Weights of a small GPT-style language model, trained from scratch on English Wikipedia.
Size: 18 layers, 10 heads of 32, MLP 1280 tanh GELU, vocabulary 8192, 25M parameters.
Architecture: LayerNorm before each block, learned positions, biases, tied embeddings.
Each number is 128 + 24 x the weight over its row's rms, rounded and kept within 0 to 255. Layers, rows and columns count from 0. Numbers have three digits each. The size before them is the row's rms in percent of the matrix's.

# down: layer 8 MLP down (transposed), 1280x320, rms 0.225, rows 981-1160, columns 256-287
# up: layer 8 MLP up, 1280x320, rms 0.219, rows 982-1161, columns 256-287
down981 109:146124145122107153148129115103121131137120120099136138165105126086165110162149120136134105107078
up982 109:151139105120113133136135142134102117134125139173111149092143174127139138073117161108125141134087
down982 114:118150110153113061166148175122106163151115149142173133125123104150141089174126066108135145119122
up983 102:157106133124158112124102141095102120152124131133181137087150141172098120131126151145106133139130
down983 108:147159126157152140113147135098151129156137107123150125157121115162119144131116125147081065084136
up984 086:111074087113097131175097119126142114147145141110124107068113089092139159136129111137149112141116
down984 085:133117154160157135114119163117168129133115155149136143151164129131123142107138107115095105138135
up985 093:116080108076133113135125186135107133134144109145139120091147138152129151111161162125135106151159
down985 081:090101125054176103098124155179100119156122094100164140119119129142167074136106073113118103124104
up986 104:149156102108128117155132153184139119100102162128127143153114085120124122168148141124125109113147
down986 104:106135108165183130109090115125150076104150084137116155140116137156118085140090092096160106134158
up987 115:108102120147138119118154100143091137139120148131132148105118116129075115103112152118128086097140
down987 118:160200134130148135146115146145117118123108133108124131110094099121124169145120142152115133156171
up988 109:113087161130169121091180085129136114114090132124147131101124174109094122087113149157120140150115
down988 115:121109092089090110128094080076073135133152085136134135115128130146098101170130125149115143123129
up989 080:153108128111139148163094132154137125152152179099145107111151119142116102143123121120179055179175
down989 076:122143109167120117121132111087094108096151126140100151131106190135145107133095120126076144118113
up990 105:109107111097103101132131120152148087135099058172149131145147085148134148104139133130178145111092
down990 108:134099108134129114125145128136109159104128151140155101125150129124152088167150106150111144103192
up991 103:105136113146090128124136141122110169105161096169121129142152099103114148147134116109156117119135
down991 107:100124118119162189137120117141127108154076111119129113155181087083132129124140166117143153143128
up992 083:095157147121140134075141141116142148140112085116131116143109122104143123107145108140144093115130
down992 088:197139152217150157128148122151155156112110155141104107108103130131129152140134126117073116142141
up993 094:114138137117163135131102136096157143123159138159137162128111120152157142134148108118072157084126
down993 090:111068117119157144142089138124143093117155120145158073102118151123111151094135135181131071143118
up994 094:152104116163112093139151128130067114135161110113114141100152138164095141154100116137125117121126
down994 090:119133096119125128113115131135117115150079143137134107112143118123148057149109111090152132137118
up995 106:120112117125105115103135079059191144150114118084158153125166124163112087127137125184124134097134
down995 108:166127108109176139118162150108115141138114143126131135082152166127147127113116130125155097159141
up996 096:131111106123125125091148119130144123143085126161144131181157145117112158115142127129122136124120
down996 097:103114123124138152164147128096094136098105120112123122119151122113119117131145133128129137149172
up997 100:094105107127107151130119156138120139127109117139113087104132099116122175098153117169120086169073
down997 096:194140156137142120148114135110115143138168099091122136078087159113130127142131136109096117138142
up998 094:135138118100119105156085166117143164155125152125109156136112142130155163152092160091124119062163
down998 089:112137150148115148139113156089135115112138101135132151126121126103117120138141154136126104087126
up999 096:158142129095115126167101133159100127155121144106127111130122141140125126129135128146160066135122
down999 095:135074113159134085089082146124143121117160150163091102147104166123095184122109129122114133124114
up1000 097:125129106131131104104133142133125120109139138130148085166133145115101088148128125160116164134186
down1000 101:229166116118119152095144160166144125128118143122124115134144116113135140132106160186136114121122
up1001 094:139116081123122156104084125082129157120129108121087135156099149128115175145172130102098100140112
down1001 091:130099136109125143171135113132108149119160140138156133163141123155157144147118122137150107093097
up1002 097:146109138126094105139112172118165107157134138142161151129168131118118040131139166095120128096128
down1002 091:095117084126079149129124091123114124097139114107104082144168129128140187133134150134152122147125
up1003 084:111149163111104116135106144091140147109126133075134080098109104134167078094151139148173110085144
down1003 080:141116096140128124096090087149125106140116147122094132137097135121101179123124101110176156153167
up1004 090:096107170118088092119124144106115145145124120145139145155201136106088167129154137117152146121139
down1004 096:158123142108147131117119127132103147101094120152148103166107131107146195105169164138106132159146
up1005 098:128126078160146152113098108122174143083128138115119177117119139135108130115165150114122123145153
down1005 096:135127091145109111117141131156084113129166144110155113124156090126151115111149155122123074135143
up1006 084:114143186110122121102121147138120121119146146127128068122083159135130136139112169132163130075170
down1006 068:148134136074140146074121141123061106114120099091120148107133101135103130142157088154132096156128
up1007 103:112149141121103157092114130143146135102151153142115126130137097103126156155116139140162123146157
down1007 102:137057140201152136117134162131151129137145153138150121112133113075156135090123132115147110109076
up1008 101:107139135142126056124147104129110120116136095114116152123126110139118172146141154135141083142115
down1008 100:138105132159108124148107090130158166112132150101146118115134082075183134170195133130134107147135
up1009 093:123174158105074115168102134165095102123147116131167125118129119147123158150180109108134157125130
down1009 091:103128146145139148139131107110083102117113184141128151106116137125145117099149146175132103109150
up1010 098:127124088145094140139127114141138147110155114157152145201145098137119150114130167138143124163110
down1010 098:116152116131094096089144144144160147134089092105137149116112137138153116150172125134090165127147
up1011 100:131153125109094111094130078141120125105134149139107110148133082115140113133120165084111098133123
down1011 099:137105123106128184126103132122110120197073119096145136125141115112137087135099152118124118147134
up1012 121:102125108134173080162150158137153115120158109100174091143134106140129137163131141137134115142113
down1012 122:135172109126142111125136135159168078106093147129108171183152124133128105145130165149137168128121
up1013 094:139130115095126122139096119102155177129109134132158149147130115121102100146130136146094104115133
down1013 094:155094106119157116146124078088102172148103056120145100166131122120170136160114167141113128131135
up1014 109:090148121182154094131086132118140127144118111123151128131149113122112149136129120132109124119145
down1014 108:089123122172120138152126119138114128110104134121123128144142103142102164153123140117129119106153
up1015 105:142149127092115116104148118131127124137127123146143187154116158132124172126131115155123109138150
down1015 108:158122112121124149128167103097147082119145112139098152144151140157089153112172129113122135081124
up1016 096:106103130152138081129105119111122167153104103119116126152127132120159127143131139101169127111115
down1016 095:120122132163163151103150100156151106149110126121095107094175138142153186124131111125085141158138
up1017 107:129103129118128137122146123139149104078164109107110098139118128110091144158152154085069147125121
down1017 108:145125122134098161107105151133146126149130162137101128080081125087148094124140136146124074087100
up1018 094:141100110170106156113175110143121143128113157110097111119134144090123078096087151114101114120176
down1018 094:149180156147097191135129176161160110133131110104088141142119153118108132097138134149113111191107
up1019 103:092133133086087094116182124125197107113082088133161117120130102151067146091130163120132118108128
down1019 104:119118137144106128096109148129118146164154129107155128119158158122156112124151137146101116153117
up1020 103:083145116128068125133123129161111179111126169122101108146137136106112124151107189129117128129108
down1020 105:098148075106085152159157134106136129094125143195126126167118116112151159128097160150116100186139
up1021 106:094150123097130099130131100139084135127114104155115168109136156141124131143114147096128115103130
down1021 106:131130090123128118099148126105119130161155097101135162148168105152132074111171092137114140134123
up1022 100:101149117098130116158122129120154070148134131109112201129140138100115144149120127160140167116119
down1022 103:135146123108089147138154117127143097091047101126119123126094078137136142159101084102141120109164
up1023 106:141137095119143090113155156129151181151082129125127144136094136102098133118105099170111161127123
down1023 107:108166113125181138132165146105160139106170130119149151069141126138090085093107169166076083096145
up1024 101:097154105188129132138094181137139134115125135144097152153153125102160120133101146067109121126142
down1024 108:144120135152100136135064116173142112121115169096135082153134118175128078108130078145156095122095
up1025 093:178117078136102145157095102099154129115121137074117135125098143124164127172153155155085125151131
down1025 088:134109133134128153118142127153108122093128120152166127154094106114146169124143114106132125131120
up1026 100:144085130153089122130103136065098149152093153151104119121100118103129091148108120135100156110166
down1026 100:098126162139169119090108121184116102133145115102104140138137108172161109116105138135137151115100
up1027 106:092124095076118154129106147116127114122177122087131185115118141156127146174112128117135113132103
down1027 106:156117155162135124112141130104111122199096139114118170168103112124081134159171123125126125152108
up1028 097:154153106057125128187094128119128111104101111130138166151115142136114136140114146122133137115154
down1028 094:102147128169161091108126122157111100119082111130137138142138127109151114089103148114110133085125
up1029 103:130114112154086156122141139123127132090141126117139140129162093125150157092122149117119098060136
down1029 104:143114130105145147157159135112101127170085073140138180128149109196088129132124135122154104077132
up1030 094:154083128098107141134151133154155101132117173132114162144175143114130108112159131113098117122146
down1030 097:086159103143154149149128155150123099127120114145115118142152116184136174123156182110100115085130
up1031 102:125134121115145108127096117109148132113123120125161092115166135113145118110127181133114155148183
down1031 106:143124132113121135111103130179136160098145130082125140103159123078123103145180117159114117121055
up1032 102:132101144184101088097079137106110124153112130128112170143140114114147148116106132114083126137117
down1032 111:095143094079098131148140122089125162104122126149165135168129122115119156130153181091184136150133
up1033 094:153135131071110110135119135120064129122106092092098105108138168124159088149130156101127138144103
down1033 097:142097113149144145102118174135141113093156075113146152113128127125156152136118122136134134168146
up1034 100:122134176157139124100143112170135132104172170162118181126132103133122119145155144113160125101097
down1034 095:121166128106131146121146180109102166141150131121151077081148100137095148119137169116084123137086
up1035 101:132124176121114132143123134121124112142134132137131127147173113100119135084139137159133123145101
down1035 093:122102119118150126145107122106105137113092117160091127099132128140156141155139143118144134088161
up1036 107:137108152122086132115133172141094131155143143118174119155135168131122139089139113122176129121098
down1036 104:099112074121138113102113109112117173105108131128149143089197120122141123122127137168140093103155
up1037 099:114135128099121137123138105123120113151129098169132122118093157129121142139144161172111090134149
down1037 099:129109131116113113140146151124143137157121131120134186095114109191130112174186119176091124142129
up1038 099:103158081182139156132112199117092089144146130099144115128100138151134107078087142106148118108146
down1038 102:110156120140077146113136120118129155182145155126112158166116100119108121157133117139131119119131
up1039 105:080127139131133106110085159124129151142098174127086149115108123118144077150119142137164161131176
down1039 111:083123100168125133104126099124142112150109134105104155109135120149136112169163115121108143119163
up1040 090:123131139134109121131063136126119122162122123160164105114129158140160126117159171142180172121138
down1040 091:130093143124106127117162117144146149117114114119088142132134110145111122151158118133072106126136
up1041 101:091149138116122134132138097119150076142110143115129093122114129122094119121142152137089166136131
down1041 102:102147118145129108132136100150142068107161140106128115098097139124159146135118125108084176148104
up1042 097:156116148138126154153182130158164126099127123118137111130107114110102134104118106123122105150113
down1042 089:125116147106137104123135138118092085131128098146131149178189154173144115135114135099139140172154
up1043 102:162116146129118112121126149137146147137159140141151170150118126149139167140122130104158130136114
down1043 099:169127151109132120117200083151120129126144131154140116109124140135141093164139087147102129126092
up1044 098:157122103121121136136103132103086163127125138154162104177093078086120128128135103154121145113127
down1044 094:111117128150150100148083168090129082158055148154097148087143187118114092163168091080098111145119
up1045 102:145096130183134134111137153137125138140123057166099147103130127152127116114143072123186115119150
down1045 099:128108080156164139139081152122132099168128132101127163111113153149160134162138143099109091169186
up1046 118:106101143138138101132133115153106089180121183109150103139141106156151093114101089143129093109135
down1046 121:109133121122113129141116137142122171106138106122110106081156122106124123101142115127141087126184
up1047 099:131129105167167151150141147138135143122072141140111156176166097115129101103076123126115128129132
down1047 095:127133108077080156092145108127139107139122117097113117095129126118103160155078135155138106152093
up1048 099:103135125115110074118116128126109142129121143122105135104126125157154103134090116151146131135097
down1048 103:106150090139148117134122099123164123127101115111122090120111117095126165155149149075121131137140
up1049 080:154163119108143106151113142164069149123112150101158087121126181107096121111111135150118148119151
down1049 070:131146158122114142074118094137091145121122102088062148114141137122144143131133110141132121125143
up1050 098:126131116141122105141160144119122123157089156149144156116145112137132128155118074150144137128103
down1050 095:156138122082067104194143149180130110082125120165144133140132143156158099123170138084113121096101
up1051 098:124132137146138119128088054150122146152133137092168106134126122124111125104075116072114104159135
down1051 102:141170163106130190114146151122121096125153140099133119114097129123083173109111121136125111138095
up1052 106:124140113075119130147154145084140167138101132139123132109103097094088119191130065145130134149178
down1052 107:126115108146083149148096160121086135112152099114123105131165097151135132107108129170126102116121
up1053 100:088124147129086155128145128133120123117096126125137147115124143141115129120130104168097086091125
down1053 103:148118139149111149112093108130113172142161107100149104158111146102089132153147142150117160111088
up1054 098:110113141122121140141119156145119081149156129150125160085106110113156136135142125130142108123130
down1054 095:121121124143123142125138095107159083167143163144156141120119131119150134144164178130113134179141
up1055 098:166109163140132117110136117152109129130091101135097102087126108110098136128118139157169117127119
down1055 100:171146123139123163121117128123138111129124079105156131160137122149098156176160166134139131142144
up1056 104:140114135154102150135137122101112124133120136140191092138133134133106147088102155075144098046093
down1056 111:107072173111152114159150129108111141139133120121146124146149117122108120197118103140161139129120
up1057 102:180072128102141126142127145136157127142107109109144134141106128135090153166079094149113092121145
down1057 106:099137143160135109193112128133131144137132086118131155106098139132133181138127137102088140103075
up1058 111:114095179128106162128092089099098129158100151151129143087138109155116130170114119161129134124113
down1058 107:168160132133074142121137083116131126091167127111116117109124129140143117155107100086134104102116
up1059 109:113108137133160091111089103141110150153125110116126123132138093126117102095140183136126090137137
down1059 111:124104145136122122138088136148135106099131144125142086132160163151133083087185134109124148156128
up1060 083:131152162084119119146117134153142148118127135096140110115100081132098099106129126181151149120126
down1060 084:155144069140095092138169138096103139094156098139128100150125170131171181190137125134127122128163
up1061 114:157137125092125115121111117178117122136109142139180109137109094151126109075113107114177160111129
down1061 114:135122100106124101088130115130129126134123121127138171111111123169158097128176094174148122140138
up1062 088:073142112118155075159162141166147112097154119153129138110119120119156153150178121123141140135079
down1062 087:126120123110130152141186092113137106154144101144138085111140153071134162123159112121085097143101
up1063 107:139111105132125110130148124109124121122091123157155139146192118191118182084130108118152187120080
down1063 104:106131110118100112112123125117109065094177126125087134152138163168124106089125143146129097137134
up1064 081:088142131109103152109152121094133121077168107124146111143128106122136117115141138074146134102126
down1064 074:156109175093144127102131118154112139116123125130110142135125176131121100159101102134111135154147
up1065 099:112145133130118111096096141156183151130107131183140138139112118121142150131108111109119121085116
down1065 097:122154154130122121083152133128143167162089092158113138096173118181128151147149135160157153145124
up1066 080:143103116132108141125120073121115108137136105122134119112122103113127084138130116160178114110135
down1066 075:139153149128105139070147116087108111099120108103128169130085158108089150180176126121148187128119
up1067 098:085155139089107140126129151153120094123088119118132113169155098113129143098136135113153113143092
down1067 089:153096136156142132079149101140125132180116162156152128112125141133157157138127129124127156090171
up1068 078:136104125119131116164108158149116112182101122163103060089142126135109086124164166167152120141098
down1068 069:124137126140142109099137099127127100066150136076140182129145146094140149158091147170084116098098
up1069 096:145131127103110123135154133156117137116136085190115115123149112104112142092106114120166092123132
down1069 096:136116126120088102153105110091122151141090137151152148139105141080085114115130145135110101106088
up1070 091:118111118135112134158111171148076119114126182152167162141132143126130147146078137127085119108107
down1070 094:091135124136152153118165141131112125174161103142136119140123165110161148150136137128092148075084
up1071 105:115112080151119088129158176130140116124128163119131147152141134128160128092139159127113113132102
down1071 106:107146154103104131114146091128123127127129113123132092190123148063118099104126146133131119184073
up1072 101:143100097146175110129106144128131128163167110165123105085153106091117076107104066104142095161152
down1072 103:131112115127142118117138129106130158160129134120137135116146106137149129131103177109081131161182
up1073 091:128120159120087109086131193112128167137130138098163140115108118123138137159160184098114161136109
down1073 089:110109154115117177152165104143163107148127158163107185077116135138145175102159085126105084112116
up1074 108:125174144159145157138176150158121164145085118134103165109130156117129147137104160140068087172149
down1074 107:149161141153116115171157075139145090164105111132107123058116138178170122151138150132130109093140
up1075 095:136151119111130123146125145110178122148120134157167112125177177154159109106131162143098151121082
down1075 096:091163119133138125144132112095141178085120142159139121111106157141103153154123133127137144148113
up1076 105:099142123156128096117155123134111154132131166141118163126142126132122094119137116114117124086128
down1076 111:115143137071106095125125122117095146113098141120175120124112116117104156132170129130102125166155
up1077 102:181152139150129105108129165114153124108113123106117158113159102125137096105146126108171140117159
down1077 103:072162117117124137129093145144111126132096132125110171097115109163097123118145160132107127080180
up1078 102:117108105108083133131123143139171131078128152096114125203157156126172146182091137139071130104147
down1078 107:133143140138132151134153098111094087127173110133113113112151146105145145141148094117174153103167
up1079 102:098107142095171130152169143156134118122152149133131145117138129120122161126141113131116099091128
down1079 104:148135079145131090114107134133145122112120148127137145178126089134161136119138152065155124147107
up1080 103:130146129103126131140123117088120056084156120095111126150130097184100161097109143145119130112165
down1080 101:111131091145132138159137109150156132063136096177116140139145090114085094133216137118153136127139
up1081 099:107110106160088120091125089120118160098140126151165128166170096114115141136157155157113129163124
down1081 095:123093160118111135125125134110139091157178118136142136168122144120099108101096124122156135100148
up1082 104:126160071125100124156147128089156131112156094112131103129118094152141119119157181126108120102121
down1082 110:142115119139134086127107144114109158158133144092115119164163156106131115095103150084099145091146
up1083 090:104102109149112115104145095100127160108147133170150175126117162139138135118107155118168104156152
down1083 082:112139172117122120064134137128096160152117093134146122113116144121142125147181110093138091150077
up1084 100:125122172123100146114137106145131096105135159145154123141135129139112081122127137150165080133097
down1084 094:136168135120155141128139133139092135135113119140179105134143099115153119121157135109145127153082
up1085 111:079114129131105143123121133164136150101068140177137141146169108143117141117105179110135128156127
down1085 113:113138130142108134119148128122143153135142149143151111162121119092160117074141125118133119152160
up1086 101:169139167141106132162155104146115170100119105139147138126130108103120113109117127129137049125119
down1086 103:116130122174136150119122155153138158151110136105088117081135133082079137141092144136135178092135
up1087 081:098135084159126130088126136110099134129111094158148102153139141130134137129165148150117103154096
down1087 075:126108146150118133120104116143138119124133098109126147106149171154128089131115122141135156106094
up1088 104:153156107154112136151147154117103147123117124108139129114160151160132123171100113117101156152115
down1088 105:102141143175103134138087134158098150120141150106111130122141111110078113093099152145149163120116
up1089 117:163081126135145132111168090134147118190149106166140180153152153120134134122130099132107135144084
down1089 120:197102106133135130114167111168158129153132113137141098111124164083089106117138105089114153150129
up1090 103:138149117163156128127094128143157124176105169125148150126109178163132086101109144147112161133159
down1090 101:143157128127149133134174127151117147049144125118139143088125109111176135148119107140120126097152
up1091 098:080094133131178094137084148154129128161113098105125119118153131119097085147099167118104128129119
down1091 094:142150166115125154164124117127151110137121114115145127112097142137142154115170134091103128101177
up1092 104:133142172140144090132092174117137111130130117130134113139163146117157176115088100117128137147137
down1092 115:121120123092128169113119127081125136107148095133092118129142129142110129115192136146102139164133
up1093 103:132108151132153115106094106085116121106121095155134130123175109136118099151073097140103152188106
down1093 102:110101139141178162144072117136104102130157102128092122147136148145141094130151078151117108187184
up1094 110:083132131123158140149121112143124081125127140148145085107148147115151071124120145165091105145139
down1094 123:080098153130132141089149138165152155126132101143121143122125126164123064117167134143080113119115
up1095 078:143126159176121180191107123136126119176128160115110096130158109152122028127130146103122113136106
down1095 073:139134103152169151103128138107127151088103124127119118105115117058135145149118130118086117130092
up1096 106:105109105095115151137147142145133157109129126163101092137137179129106143140107125147109132122119
down1096 107:126100107130112088135151107156103114053129097148126113131187158152115102187095096152146136109114
up1097 103:120104142095112108124094178129073130144153093088154116141173146159155113144130158091107071168117
down1097 101:120137111124156125119142169124119132142154130118125129088120057153148066118111074157149146149136
up1098 103:152075119139114116130139133117141125131128075129139087121132131113131091161122156127128151107129
down1098 099:089118130152143161119122101175103118095142104119073146130165158171146108137124109125149106128127
up1099 079:156158134117133088115121132112116087166129138146131155121149107112124118135153134133138101152130
down1099 068:149132131104155186084106128116101140126114119139093152095109118076165134155102121145109121105098
up1100 098:126134150097124155097150150136089099080156158163171119101127107129148124131146124106143160074151
down1100 096:111145148114163125130155134092169106177096129101120133130121115130149152164144160138099159109116
up1101 114:112167093103104116149107121108107153127172136107164141132136145139167105106109150134165132117118
down1101 117:142144105116121125109125108150135147089161125121152135133108102089098111072090090141147119120093
up1102 103:085129121106101108132120172142133083120116169107083166100110127162141118111105128144116108086125
down1102 104:125142098071155134110130144155143122088116085092121153066125159119140105118090136132108079147106
up1103 106:123145137144096124131145103135082123129113142098177116117107132105095092146156137105120104114148
down1103 090:084135158173122146137096111143119118112125144130129092101109135128098255128092144131097156099129
up1104 101:131146158178145113122118165117139159148146146153137158111087115146130094135142118087141113123106
down1104 097:133130088152140170146106117177134137152114131143134130172136141121129139145140178124146112167120
up1105 118:126134154121138137123132155167142114128114140100070131152148196125098138158094120132122114143131
down1105 119:150147127151122162151125131159118120097144116104136160168127136166137098130114173097094088088137
up1106 105:144104133155158140097144106135102110094142122120095168169091072160115133136131088139167121114112
down1106 108:111100136135115138134150118140146121142154130124070102145123143140135141126103167081090111160130
up1107 096:131128133098124141099141095111078146147104129137173123148134133151122167114145160179123107141094
down1107 097:116164120122162150150143140136122110166115123142160127158128169115153151120110111126136148104105
up1108 104:089112107162130091144169158134105086180119155161128128122134120133116112133084131106135102116140
down1108 115:138141167100141092095102136141112122147111133124094117168089123159146115150121125123126125189151
up1109 116:094073144108102095114096123114112143129149164158118150154056110139087131141137129150114118132122
down1109 112:113088149130123122149129118185101088131106140161131171133127141125094146111159146129112144152134
up1110 081:124168154113183118101136141130147105168100135116178099081125067126118133112151171126122133106090
down1110 077:141135107097120133090132129151159094069159137119097115142132132084137131120124131111106085132139
up1111 109:125140115108130138170093119104136144103142155187147146124151161076104108094145084146127104102149
down1111 112:134119108099161148101143122137120132094153148124139164143172148097126102115118111126126115140150
up1112 093:137137071123097077131117099115141155127159066142128154086156147126098185117111128131181116110171
down1112 098:150117132120140151137128130144152114118141136145139108141168124106149137109136126126135110106121
up1113 107:080137163130085111140164143126140140158124119131093163154139133131153097117137123121111131092118
down1113 103:121080125142097137157107152105072127097120138133115115148166112117153127095143108169128111138149
up1114 106:106107105090146118132116125094132193126168185122096121130109126174097104138146134142084117126074
down1114 112:146136097125130174131122107142129098111184092161092112114146103144144120103127168167150123096132
up1115 108:139118126130117123158110123132124181132129127139180152107134111129136156142122143150122155102107
down1115 102:141122150135125113166110132095147123099152121146128155136100120139113124107094133119108153111149
up1116 097:165134147120129072100115107193121150132079116136123119148137102079104162111163129094115125162168
down1116 095:117139100130117104116146120187156131175109103107080145184113107125103118111114161105124099160171
up1117 104:088126115103102159142124107156142078143157166128133144121096133143107149120116153146110105097155
down1117 104:142093133124114132102106138127128147132088176144120125171085136143163106098165143146122139103133
up1118 088:128143120130070151136119138147152120121164135137112111131136168146133096126143177158131135188136
down1118 092:105128164112133103135100119099145126110157133109095108101090146146101180182133139095173148139071
up1119 101:103092186125142122101114147131103131145126147144152133129163113165170120131151110171131152131090
down1119 098:133120102126152129149131085148139132164107123154167181130130166188081119163168144122154089106136
up1120 102:111122144106156114126126111155174112129163112106098082108094124111098101122111103124123150128107
down1120 097:152154149112121146116148093087121131149112149092170117147150106150121103109104152135152146131110
up1121 096:131148157120128116105139142164107131072137151166168157107124125144151158101168079134123129122093
down1121 094:157135135111118097119123122126131135138125111105109128159102098120144177101114149164117135159138
up1122 095:116096145117176110090141121080149105134131136139140123134162107109117087157134095153148130114136
down1122 093:152112118100116160126193140152073149111115146134125145111102097141085143104135117100135134103104
up1123 103:136149151087067107113111152130124087114125135171155116145159114155124091160158120088100087168105
down1123 100:178130158116164149104174124088137162145106126081109129124126099119147094124102149064117149107109
up1124 104:113113127101106136114140114126145125130121129124148120099161073146074069134112127159105123130109
down1124 105:123183183160155124152121158133101129147120126163091169179108139085134075139147121137137156162125
up1125 112:151109110114147130126134081136143113138178156103123126082142144155111129123088112129120128111136
down1125 108:143090138100160097131127159141108150120089160084111166138156111142146153078112093150091100135188
up1126 119:126111152120146116136135106164134160109108126105120142143142125147104133140132097157148120128117
down1126 126:150099143132138070131144116107130120123117124187104159132112149104164118116105132132129112094111
up1127 093:122117129085131104125107146115178144124186139132120112135156103135158142150152116129107134119115
down1127 095:119119146139077164080125146120098126107120131149130075128122132134123152101169149139146166126118
up1128 080:101150093191149169125141102151120126153108169137168144132153121126121079130129133125146104134122
down1128 074:128174167115099101081143111134096149119107136133090172145149098117164153148102124144082117100122
up1129 099:109190163149102114121127129118126169108123097148128139120157154127132088117142107135116109144136
down1129 094:129132125145159095127117163108149128150156133099142164147129133130071107128154120124157135166129
up1130 104:120126131132091101165135143120087125161176166135143136138168156115094115132109118105132158129129
down1130 105:126167152143119096089118137146169143171129128114157114099138119120122153103133157110116135103121
up1131 094:090136152099158126153182136147107085136137119140116156132126097102104131113168107192163159148145
down1131 090:092114115139121180153128153068123147126121140133146123127110122099155211138138117153114111167133
up1132 101:089157106152122155146137113137119093141089122163152191137135139112105103142125131139091103131122
down1132 098:130127130143147155168161092148129118140093106153107113170099125161130135121128107113146169102133
up1133 103:155133166130145106096161138116135098186131184129120150164129108120124120135152104092131161107136
down1133 110:108143133110102108129111101128145120124145101175154127090139123124182160084156166123112140147126
up1134 096:163159093134117149069115120095125159122136122117139129143135072122132132102127133192111113109125
down1134 098:176128131154133119145061146153148104120139112150116126087101097114140106115160112151091127105146
up1135 114:129117136147160124147085098169074115137135158150130124170124126116109075127156108138154141115137
down1135 109:103132160129143129120129112119104148156131117109143159132119125091128088145188142120129139056168
up1136 099:135099141140132121117103155139118140145101113116125176095119100119160098164121161114114124131082
down1136 094:144132124116113099141146152121150109105180144119073092152154147083124165131102119120097089122098
up1137 101:108122065135118137135104173112129103102128118141124069099096117090175150095160126110108093164129
down1137 108:081093139165101133120153133153124160114136122137132140167131135133147115154142096127145150148123
up1138 093:107110183135106147135158113126151143115098123141105119106132134166110179118109175097124165109145
down1138 104:138151101154146163143163127114123143123163123105151124149118118149116126181110151127141161134084
up1139 102:124157121134137181158147169146151141112100139137169171122134171117135171126111112148121147108138
down1139 106:153110108154164090108132080163088099121167155104147101146110119073146156095094136154169137145174
up1140 108:128097067113117120073132127161144139132111164099153140134126112160123144138134136116133174119146
down1140 117:129136139163115091144143111147110141105134161129158140082189113099144111150097136132089126103094
up1141 106:121188124142095170153116192157093130113149093151106168110113110148104138123150124160142133076162
down1141 104:153096105133134127143149120061138123161125144157176122159139125141131153144119145159110156119136
up1142 104:115141165118120129109123131139120124124137090141136151171143111129164115120122155140143146118143
down1142 108:125113107151131142136134081115114124163088198113107108136175118160132128133104139115089195182114
up1143 107:149141128101127138148109155122119102120124096145144135119107131152149127107073148118107080138079
down1143 113:153096118130148134158118109136127135146148100112154135113164122143139132129083157090084132114137
up1144 106:159108137103181131120104091135101097155181133087100159164106155094126090127130152150084104102145
down1144 109:172080136154149116170091096146130118143133136099102130112137150096101127143131145092097118126125
up1145 094:096147108130102158120090089149126118100124137123123134140148171138149162129125107167182141102123
down1145 099:135129149114154116129114159131145148154130105110126095103101098099139128119133165151096123176117
up1146 097:144119147106096134094144133172162083102124154153136159164115143151108068138119117147154129171183
down1146 095:103129137145142144126123161135123113144155145132112159073183125129157188122130134141125120122102
up1147 098:130128085135176104119131143098093115108123125173123135132106122059134169096142131151079141147096
down1147 094:158146074118165150150128158157151140146069118098161153133126089144135138087093124167138143127159
up1148 091:103130136106128111131123162105133131133109111124119126093143120121144077116107155110132105143127
down1148 089:116140082157103122072118134117147110160107110077135137170154137157107127182072108153156137124142
up1149 098:139159103107080123083110061101131134127115151093126122153139144132100116106145110093120110121168
down1149 099:113143124120157096150150138134152078128121143153110187102123161128145136169095145127139104094133
up1150 112:132145124080128103147122134115144125141123126105132130124124130118111151113176118173132113101097
down1150 114:081084077121154124132134133168133083135119106141160113126143110069120122115162131103137106051108
up1151 103:121144095152112165108128110151092139102171117169116123086100108150124133122160132151178146134082
down1151 102:148104113126085103163115141122097158122104120149159116101105072157100119171159124132108084128098
up1152 105:139131139078124111142139161112110094148134118108156139112131113159110124091149123133131140129143
down1152 110:113139155156112134117114142134122136133122172138127093163089191123148102139163144111107119113087
up1153 107:125102183072131102086088133110094143154159131153135105130097130101105129131127159095161117114146
down1153 107:091120130128122153104136103158130122139120155123144154118157125150116121124098118097143093113111
up1154 103:139124105121137108105174118122131123129144112121125111134099092129112130124090106109130111147118
down1154 104:105126115120131130139130179111094126116158149118093128130130104156153135144061117123112164124157
up1155 108:119118126107134122128094118086119137133141166122142151104140111188143108099109123137133136119115
down1155 110:089124132118112097109145140127134127153102117129146139157135156126136112161146095171126146140181
up1156 093:108144111141159137124126090104138109142178126112101116142114101135109074089153150149126111123155
down1156 092:153124151121134084172118170175090112139134141121155088094138120152113124155109138106141169088122
up1157 103:115140115106112117118112096106128098118114074117165143146127122129157150100111135117106107138130
down1157 105:128138116107130155128112107133155162150169125132137127138136106109146130163107138113151083097110
up1158 102:143100150140106133059116090134155122089116157146146137155108161090139124127111144119105115117141
down1158 102:147123147134164182134148107120148134129155101079074172109137101113178128075144128162150151110103
up1159 088:148103128133124124182117126168118087158132126128100135153146131134097142150155122141157073147130
down1159 086:117112131186126141088135122099118150134107121134116124189131105130133106108129054141081175115141
up1160 097:167112094162104127144130136158119139115111122150088158120117133105097165147077176115123124113151
down1160 096:076103154140165153131187139163141114107142136145140116152164082119165132132136159113095147109164
up1161 098:126113127126125133151100134167160150112139138133106115158135147171087133173093122145145133171129